Weights of a small GPT-style language model, trained from scratch on English Wikipedia.
Size: width 192, MLP 768 GELU, vocabulary 4096, 5.13M parameters.
Architecture: rotary positions, biases, attention and MLP in parallel.
Each number is 128 + 24 x the weight over its row's rms, rounded and kept within 0 to 255. Layers, rows and columns count from 0. The size above them is the row's rms in percent of the matrix's.

# layer 5 MLP up, 768x192, rms 0.246, rows 386-394, columns 0-191
size [ 99  99  98 104  99 104 103  93  97]
[[134 102  90 120  99 143 168 135 176 113 159  93 122 145 143 147 107 114 120 111 126  85  86 135 116 108 126 109 159 102 134 122 115 140 151 100 128 137  79 112 122 131 129 122 107 122 111 132  92 111 132 141 174 134 166 102 108 135 122 106 143 101 120 110 128 114 156 126 153 111 147 182 127 121 163 130 134 125 135  82 125 121 119 121 133 134 173 145 147 136  73 109 116 151 101 172 133 124 142 153  90 121 116 108  90 181 158 131 149 127 172 141 125 119 110  94 169 142 206 105  87 162  82 130 162 123 115 104 170 101 129 121  84 152 151 133 173 142 118  99 139  96 118 116 147 170  89 156 128 120 129 171 131 138 131  99 156 128  98 109  75 119 134 138 158 126 141 112 124 141 135 137 136 118 124 165 109 121 150 117 124 160  99 135  81 152 108 118 160 141 116 138]
 [ 97 157 116 164 138 141  95 146 122 103 122 143  84 131 124 122 127 153 163 118 111 121 138  93 134 135 138 123 118 123 120  92 139 122 138 145 123 154 119 121 130 149 128 123  97 141 155 142  76 122 151 106 152 134 148 126 121 120 119 149 119 127 112 122 135 165 124 136  77 117 128 126 187  82 110 154 138 101 145 168 176 146 153 176 127 134 124 110 133 129  86 149 172 119 158  99  93 150 172 161 123 124 146 117  67 150 117 152 137  85 154 114 169 130 154 138 128 104 151 120 141 109 113 131 125 157 115 144 101 128 121 122 156 133  94 104 169 130 103  85 109 109 168 134 152  98 138 156 137  92 157  83 152 133 151 101 107 141 131 144 155 138 133 127 127 233 117 190  94 134 165 122 126 105 108 137 153 102 158 125 122 121 118 142 106 122 117 119 106 126 113 152]
 [111 192 114 147 154  74  87 110  95 125 133 165 147 141 152 138 108 140 128 141 115 120  87 138  93 137 108 131 153 148 111 145  93  92 132 150 158 117 133 146 129 186 129 135 121 140 135 165 129 153  88 109 140 116 112  92 121 111  95 127 165 145  77  94 100  82 167 129 124 114 151 124 123 146 151 128  99 140 141  87 139 155 103 156 131 142  99 152 152 163 143 153 129 134 101 149 145  93 155 145 116 105  86 109 109 150 166 112 141 109 158 140 135  75 126 137 136 135 131 148 138 137 132 121 129 109 132 153 109 110 134 140  87 152 133 146 143 175 115 152  96 103 127 158 111 130 140  92 143 136 102 165 118 120 114 152  67 168 111 103 131 141 102 144 130 167 132 104  83 140 155 136 116 118  88 111 140 127 152 100  94 134 137  89 131 114 158 102 127  77 100 152]
 [160 120 174 135 105 146 119  97  97 117 143 190  69 128 170 137 132 115 171 157 114 174 100 102 130 139 121 137  45 128 110 134 115 119 116  75 160 185 123 134 132 160 127 147 158 143 160 140 145 145 133 127 130 147 116 118 111 122 107 104  99 159 137 136 125  95 141 103 122  84  79 147 119 109 122 130 137 153 139 138 132 102  76 150 115 158  96 119 108 145 106 105 138 114 141 129 150 123 113 143 122 116 136 111 123 156  94 128 144 105 122 105 130 149 162 109 116 135 126 141 128 149 109 113  99 170 126 110 128  98  95 145 126 135 149 112 140 133 153 155 132 139 102 118 112 136 159 115  94  79 172 117 114  56 122 141 173 131 123 150  83 114 113  91 109 114 104 120 125 134 102 120 120 103 146  99 123 101 152 147 118 141 187 114 121 171 151 103 119 134 136 105]
 [148 122 113 129 158 120 124 117  95 119 147  90 123 162 150 156 146 100 178 128 160 145 154 141 128  86 138 180 111  86  95 157  84 114 169 167  87 160 122 134 102 148  93 119 116 140 116 143 167 116 132 121 137 102 118 111 160 108 156 111 128 135 123  98 156 130 129 127 115 158 124 125 145 176 138 122 100 116 108 112 120  99 155 161 185 132  88 145 128 150 153 160 134 128 114 188 104 130 111  95 153  91 138 102 144 149 123 137 159 144 132 116 104 140 114 149 139 164 143 138 127  93 176 104 134 107  99  97 123 142 127  95 107 157 138 157 121  95 102 136 114  85 127 136 131 143 101 134  90 172 143 151 137 131 148 113 109 153 136 140 165 155 146 114 153 116 100 129 116 114 118 140 137 130 113 131 171 125 129  97 116  85 193 108 141 114 131  72 123 104 165 153]
 [139 137 116 136 108 159 118 147 120 182 149 128 117 112 156 134 109 105 103 171 121 127  96 105 113 128 150 123 119 124 148 121 137 125 122 152 133 137 105 143 144 145 151 115  88 125 125 128 118 118  64 116 149 139 127  64 124  84 137 132 128 133  76 145 143 146  91 129  89 127 122  91 185 154 148 117 127 154 157 115  99 121 103  83 143 146 119 109 154 114 107 161 146 114 117 157 149 127 114 141 159 172 116  98 102 117 114 143 203 139 163 135 105 134 124  93 155 174  75 120 128 144 127 135 127  99 120 142 144 126 155 100 143 126 127 142  95 145 146 116 171 139 122 126 120 122 125 106 163 143 123 134 120 143 143 151 132 125  87 174  59  88  96 170 108 131 138 157  85  79 155 128 141 125 137 144  88 121  89 154 108 158 105 145 120 147 132 128 165 134 110 151]
 [149 149 171 128 121 127 163 159  86 100 127 154 103  94 136  98 137 173 177 105 130 159 116 105 105 122 129 110 120 129 150 122  87 162 130 130 171 112 154 138 109 137 136  99 120  99  94 118 128 112 130 104 120 120 129 166 111 139 127 138 114 126 110 121 142 155 117 110 149 194 122  95 110 191 102 138  93 131 125 140 137 107 151 139  96 129  85 129 106  66 115 163  99  96 160 147  84 116 114 135 130 120 105 133  75 118 113 108 119 152 120 155 131 140 146 101 139 106 150 165 146  96 153 106  87 111 157 144 158 144  78 107 106 113 109 130 167 145 141  76 163 134 157 129 123 101 131  96  94 102  94 137 142 132 143 144 175 132 119 153 112 133  98 138 132 138 129 102 107 148 106 162  90 174 146 132 115 102 124 143 129 171 106 137 153 147 152 117 143 105 140 135]
 [126  98  70 108 145 148 142 172 153 119 152 132 119 118 164 102 160 169 177 140 150 118 140 158 114  89 144 101 120 171 122 124 146 164 125 160  96  96 104 125 116 134 132 132 142 145 112 132  90 106 117 187 138 129  90 143 122 142 104 144  85 123 141 149 119 156 149 146 137 134 100 143 118  87 161 164 147 133 111 117 166 150 112 134 114 134 126 155 128 147 132 112 143 157 117 122 129  85 125 109 113 132 147 108 120 163 147 110 122  96  83 116 108 104 148 141 151 160 131 153 112 142 142  96 129 108 124 172 122 108 141 156 109 129  75 151 155 131 160 153 123 105 103 143 138  85 154 128 119 146 120  96 134 181 139 174 106 133 168  87 147  92 105 108 156 137 127 129 134 115 133 178 112 116 133 129  73 167 131 112 111 156 132 104  74  94 114  98 105 102 103 128]
 [117 117 131  77 133 183 145 131 147  96 133 136 108 148 125 146 103  94 135 129 134  93 115 121 120 100 127 103 132 112 117  79 131 125 135 185 141 138 130 106 134 117 149 116 121  66 132  83 140 121 109 122 164 136 145  98 129 128 115 107 132 157 113 159 182 157 142 117 129 148 127 144 130 138 126  87 111 119 115 118 179 163 154 130 155 158  83 138 115 119 130 106 106 155 113 112 160 117 134 179 130 135 128 165 154 146 166  82 148 133 116  96 171 101 139 115 146 121 165 131 175  90 125 151 144  98 121 123 125 124 104  73 109 120 142 155 108 102 133 119 110 123 153 160 146 120 117 121 158 160 111  99 121 154 144 131 174  80 143 106 139  85 154 135 115 129 140  79 150 137 137 147 136 149 146 158 111  72 154 185  71 128 147 149 116 124 143 128 114 115 113 142]]
# layer 5 MLP down (transposed), 768x192, rms 0.093, rows 386-393, columns 0-191
size [ 99  89  91  94  94  92 102 108]
[[ 84 149 171 144 130  82 164 139 146 163 127  90 137 159 151 136 137 110 137 104 107 138 124 129 134 140 135 164 107 133 102 115 116 127 102 152 136 138 108  86 112 141 159 120 149 151  95 131 105 119 152 141 157 111 123  94 106 149 122 147 141 132  82  76 125  97 116 125  93 133 114 106 130 137 138 122 124 131 122 144 146 112 147 100  96 109 144 156 153 136 141 143 121 115 110  76 130 140 113 149 142 146 132 133  87 118 170 104 114 147 106 111 105 160 135 120 101 174 184 118 123 168 164  69 149  95 108 137 126 149 104 131 148 145 125 149 163 121 160 117  78 142 166 111  91  96 141 121 113 122 112 126 144 136 200 161 142 147 103 102 103 153 125 169 163  99 123 149 131 158 131 158 120 158  72 106  89  92 160 117 116 123 140 123 103 139 126  83 124 160 121 106]
 [136  94 149 105 140 135 142 150 154 137  92  73  84 127 120 127 140 177 121 153 110 107 128 125  90  85 109 163 136 138 162 125 114 123 157 154 127 108  90 157 152 109 158 141 165 164 134 118 120  81 128  98 108 114  95  82 120 136 152 129 148 153 133 127 114  84 141 149 121  94 120 173 127 127 165 205 129 123 117 112 116 154 120 128 123 120 135 131  99  99 112 142 110 134 139 129 164 122 137 130 127 125 128 114 113 144 140 115 153 146 125 137 116  94 143 136 131 103 144 112 169 109 103 177 137 124 128 114  98 161 110  80 117  72 107 151 177 158 114 114 142 117 139 174 173 138 154 128 131 102 126 146 155 134 121 110 157 101 153 114  79 175 123 133  83 158 127 142 150 122 125  95 159 138 123 162  96 115 128 118 139  89 141  64 147 142 143 126 140 101 123 107]
 [114 105  85 178 102 102 136 134 125 124 137 146 124 132 151 137 134 176 101 118 101 133 135 150 138 148 139 117 139 143 120 124 154 153 130 165 156 114 132 150 132 118 133 118 118 143 103 133 135 155 123 138 118  84 148 150 146 162 135 139 100 137  79 179 146 105 140 136 114 108  90 117 153 128 148 113 160 137 106 136 156 145 134 125 151 120 201 110 161 152 117 160 164 141 131 140 136  89  91 154 106 127 136  98 161  81 118 118 131 122 133 112 112 113 175 134 119  77 108 139 134  66 151 127 145 109 132  81 140 138 160 106 128 148 154  94 131  76 115 150  65 146 103 140 118 114 125 102 140 118 137  87 128 107 112 127 166 137  88 102 128  93 126 139 132 105 123 144 141  96 132 116 178 177 174 120 102 127 132 140 145  94 160 119 173 115  78 112 155 147 126  97]
 [154 120 136 102 147 164 118 104 132 132 132 123 149 155 121 148 160 121  72  95 166 160 157  75 131 109 128 124  96 102 120 135 118 103 132 108 138 126 138 147 142 141 112 151 132 126  79 127 135 137 111 134 107 125 110 121 120 132 145 145 108 174 141 135  99 114 166 129 140 105 164 101  94 161 112 143 100  89 114 121 153  77 145 117 137 168 115 126 129 153 142 122 122 131 113  89 147 131 121 176 121 139 124 164 112 134 114 115 134 108 123  78 124 103 122 188  82 147 169 121  63 146 163  72 145 118 122 105 154 116 121 147 137 140 127 155 157 140 157 157 131 104  66 128 110 130 111 144 113 120 146 183 150 113 119 135 111 137 130 112 154  97 113 148 108 127 109 127 182 146 112  94 143 152 155 131 122  95 137 116  90 189 154 188 126 106 124 147 129 133 143 105]
 [128 105  99  94 151 152 107 103 105 147  82 156 121 147 188 109 187  86 132 108 147 195 116 136 120 120 131 117 109 162 119 163 113 102 131 101 142 150 166 132 115 159 146 131 144 126 113 161 117 128 100 176 129 140 105 117 165 151 111 174 115 148 115  96 151 179  92 109 139 129 107 117  88 135 134 153 136 146 101  77 159 105 147 118 147 104 107 128  96  81 105 150 139 119 123 128 133 124 108 104 153  77 142 127 175 142 133 147 163 111 110 129 130 104  58 123 117 143 153 133 115 104 134  88 160 132 137 104 125 139 122 117 131 152 137 132 112 162  95 118 107 167 133 142 159 103 123 158 126 128 152 118 129  91 146 175 149 139 118 128 138 119 121 130 166  88 141 120  87 100  79 131 108 155 155 106 114 112 133 120 120 139 140 146 132 126 137 150 115 152  92 122]
 [140 144  96 125 130 115 128  91 149 145 138 158 119 123 132 165 135 122 154 116 129 149 127 108 148 125 125  86 129 163 104 135 173 118  97 127 114 110 112 133 153 146 131 147 174 162 122 120 159 123 139 130 137 143 112  99 116 142 103 125 123 132 157 119 115 179 136 144 126 138 136  95 141 150 101 165 125 112 101 159 138 108 138  66 143 156 151 137 150 125 144 149 126 130  90 182 146  93 135 150 134 140 169 109 124 104  94 134 116 162 124 101  84 191 106 155 139 149  91  86 113 178 117 122 123 128 127 120 142 113 156  78 145 113  81 121 120 135 172  73  89 139 128  94 158 142 110 117 131 136 108  87  84 105 136  51 149 178 117 124 110 120 100 129 127 122  99 127 123 109 135 142 148 150 155 133 127 136  72 108 172 114 134 137 155 135 163 121 134 133 110  97]
 [139 147  76 118 101 131 134 147 130 146 133 125  84 136 137 127 143 139 130 152 100 177  60 163 122 120 154  91 152 113 137 140 125 124 118 106 133 137 105  97 123 110 103  78 137 147 166 111  96 127 131 106 138 153 177 107 176 127 113 159 139 140 104 160 157 137 122 144 129 148 122 134 128 136 145 156 151 136 120 139 104 132 101 124 142 139 102  85 171 120 149 111 167 155  74  88  89 117 126 169 123 166 127 107  85 126 110 119 177 114 100 121 116 114 146  98 134 113  98 126 122 118 134 116 153 131 172 131 115 154 109 133 184 143 144 116 118 132  98 165 161 113 123 132 124 142  76 109  98 141 121 133 125 161 152 137 148 115 132 127 139 169 173  95 108 117 113 102 142 107 102 145 139 143 107  74 141 133  94 139 120 179 103 124 175 160 119 130  94 101 108 160]
 [ 99 152 146 150  87 100 105 110 137  96 150 118 116 100 158 145 140 111 142 123 123 116 169 111 137 107  88 102 146 122 135 175 129 109 125 130 167 172 130  99 161 119 183 150 194 115 134 111 135 161 113 146 117 122 115 189  82 140  62 113 135 127 138 112 126 145  85 169 133 169 157 125  96 121 125 150 154 117 144  98 106 102 140 151 115 140 106 130 148 152 105 141 132 154 136 132  94 126 154  76 105 112 116 126 125 128 122  82 139 117 138 145 114 101  93 137  83 116 122 123 121 157  72 139 118  90 104 126 121 129 119  80 140 113 128 146 133 124 149 123 157 185 151 119 155 116 100 175 111 106 128 162 112 102 134 136  84 108 137 162 142 135 146 152 143 153 123 112 123 131 106 129 173 141 120 111 125 138 117 128 156 156 157 129 125 159 155 140 122  93 127  81]]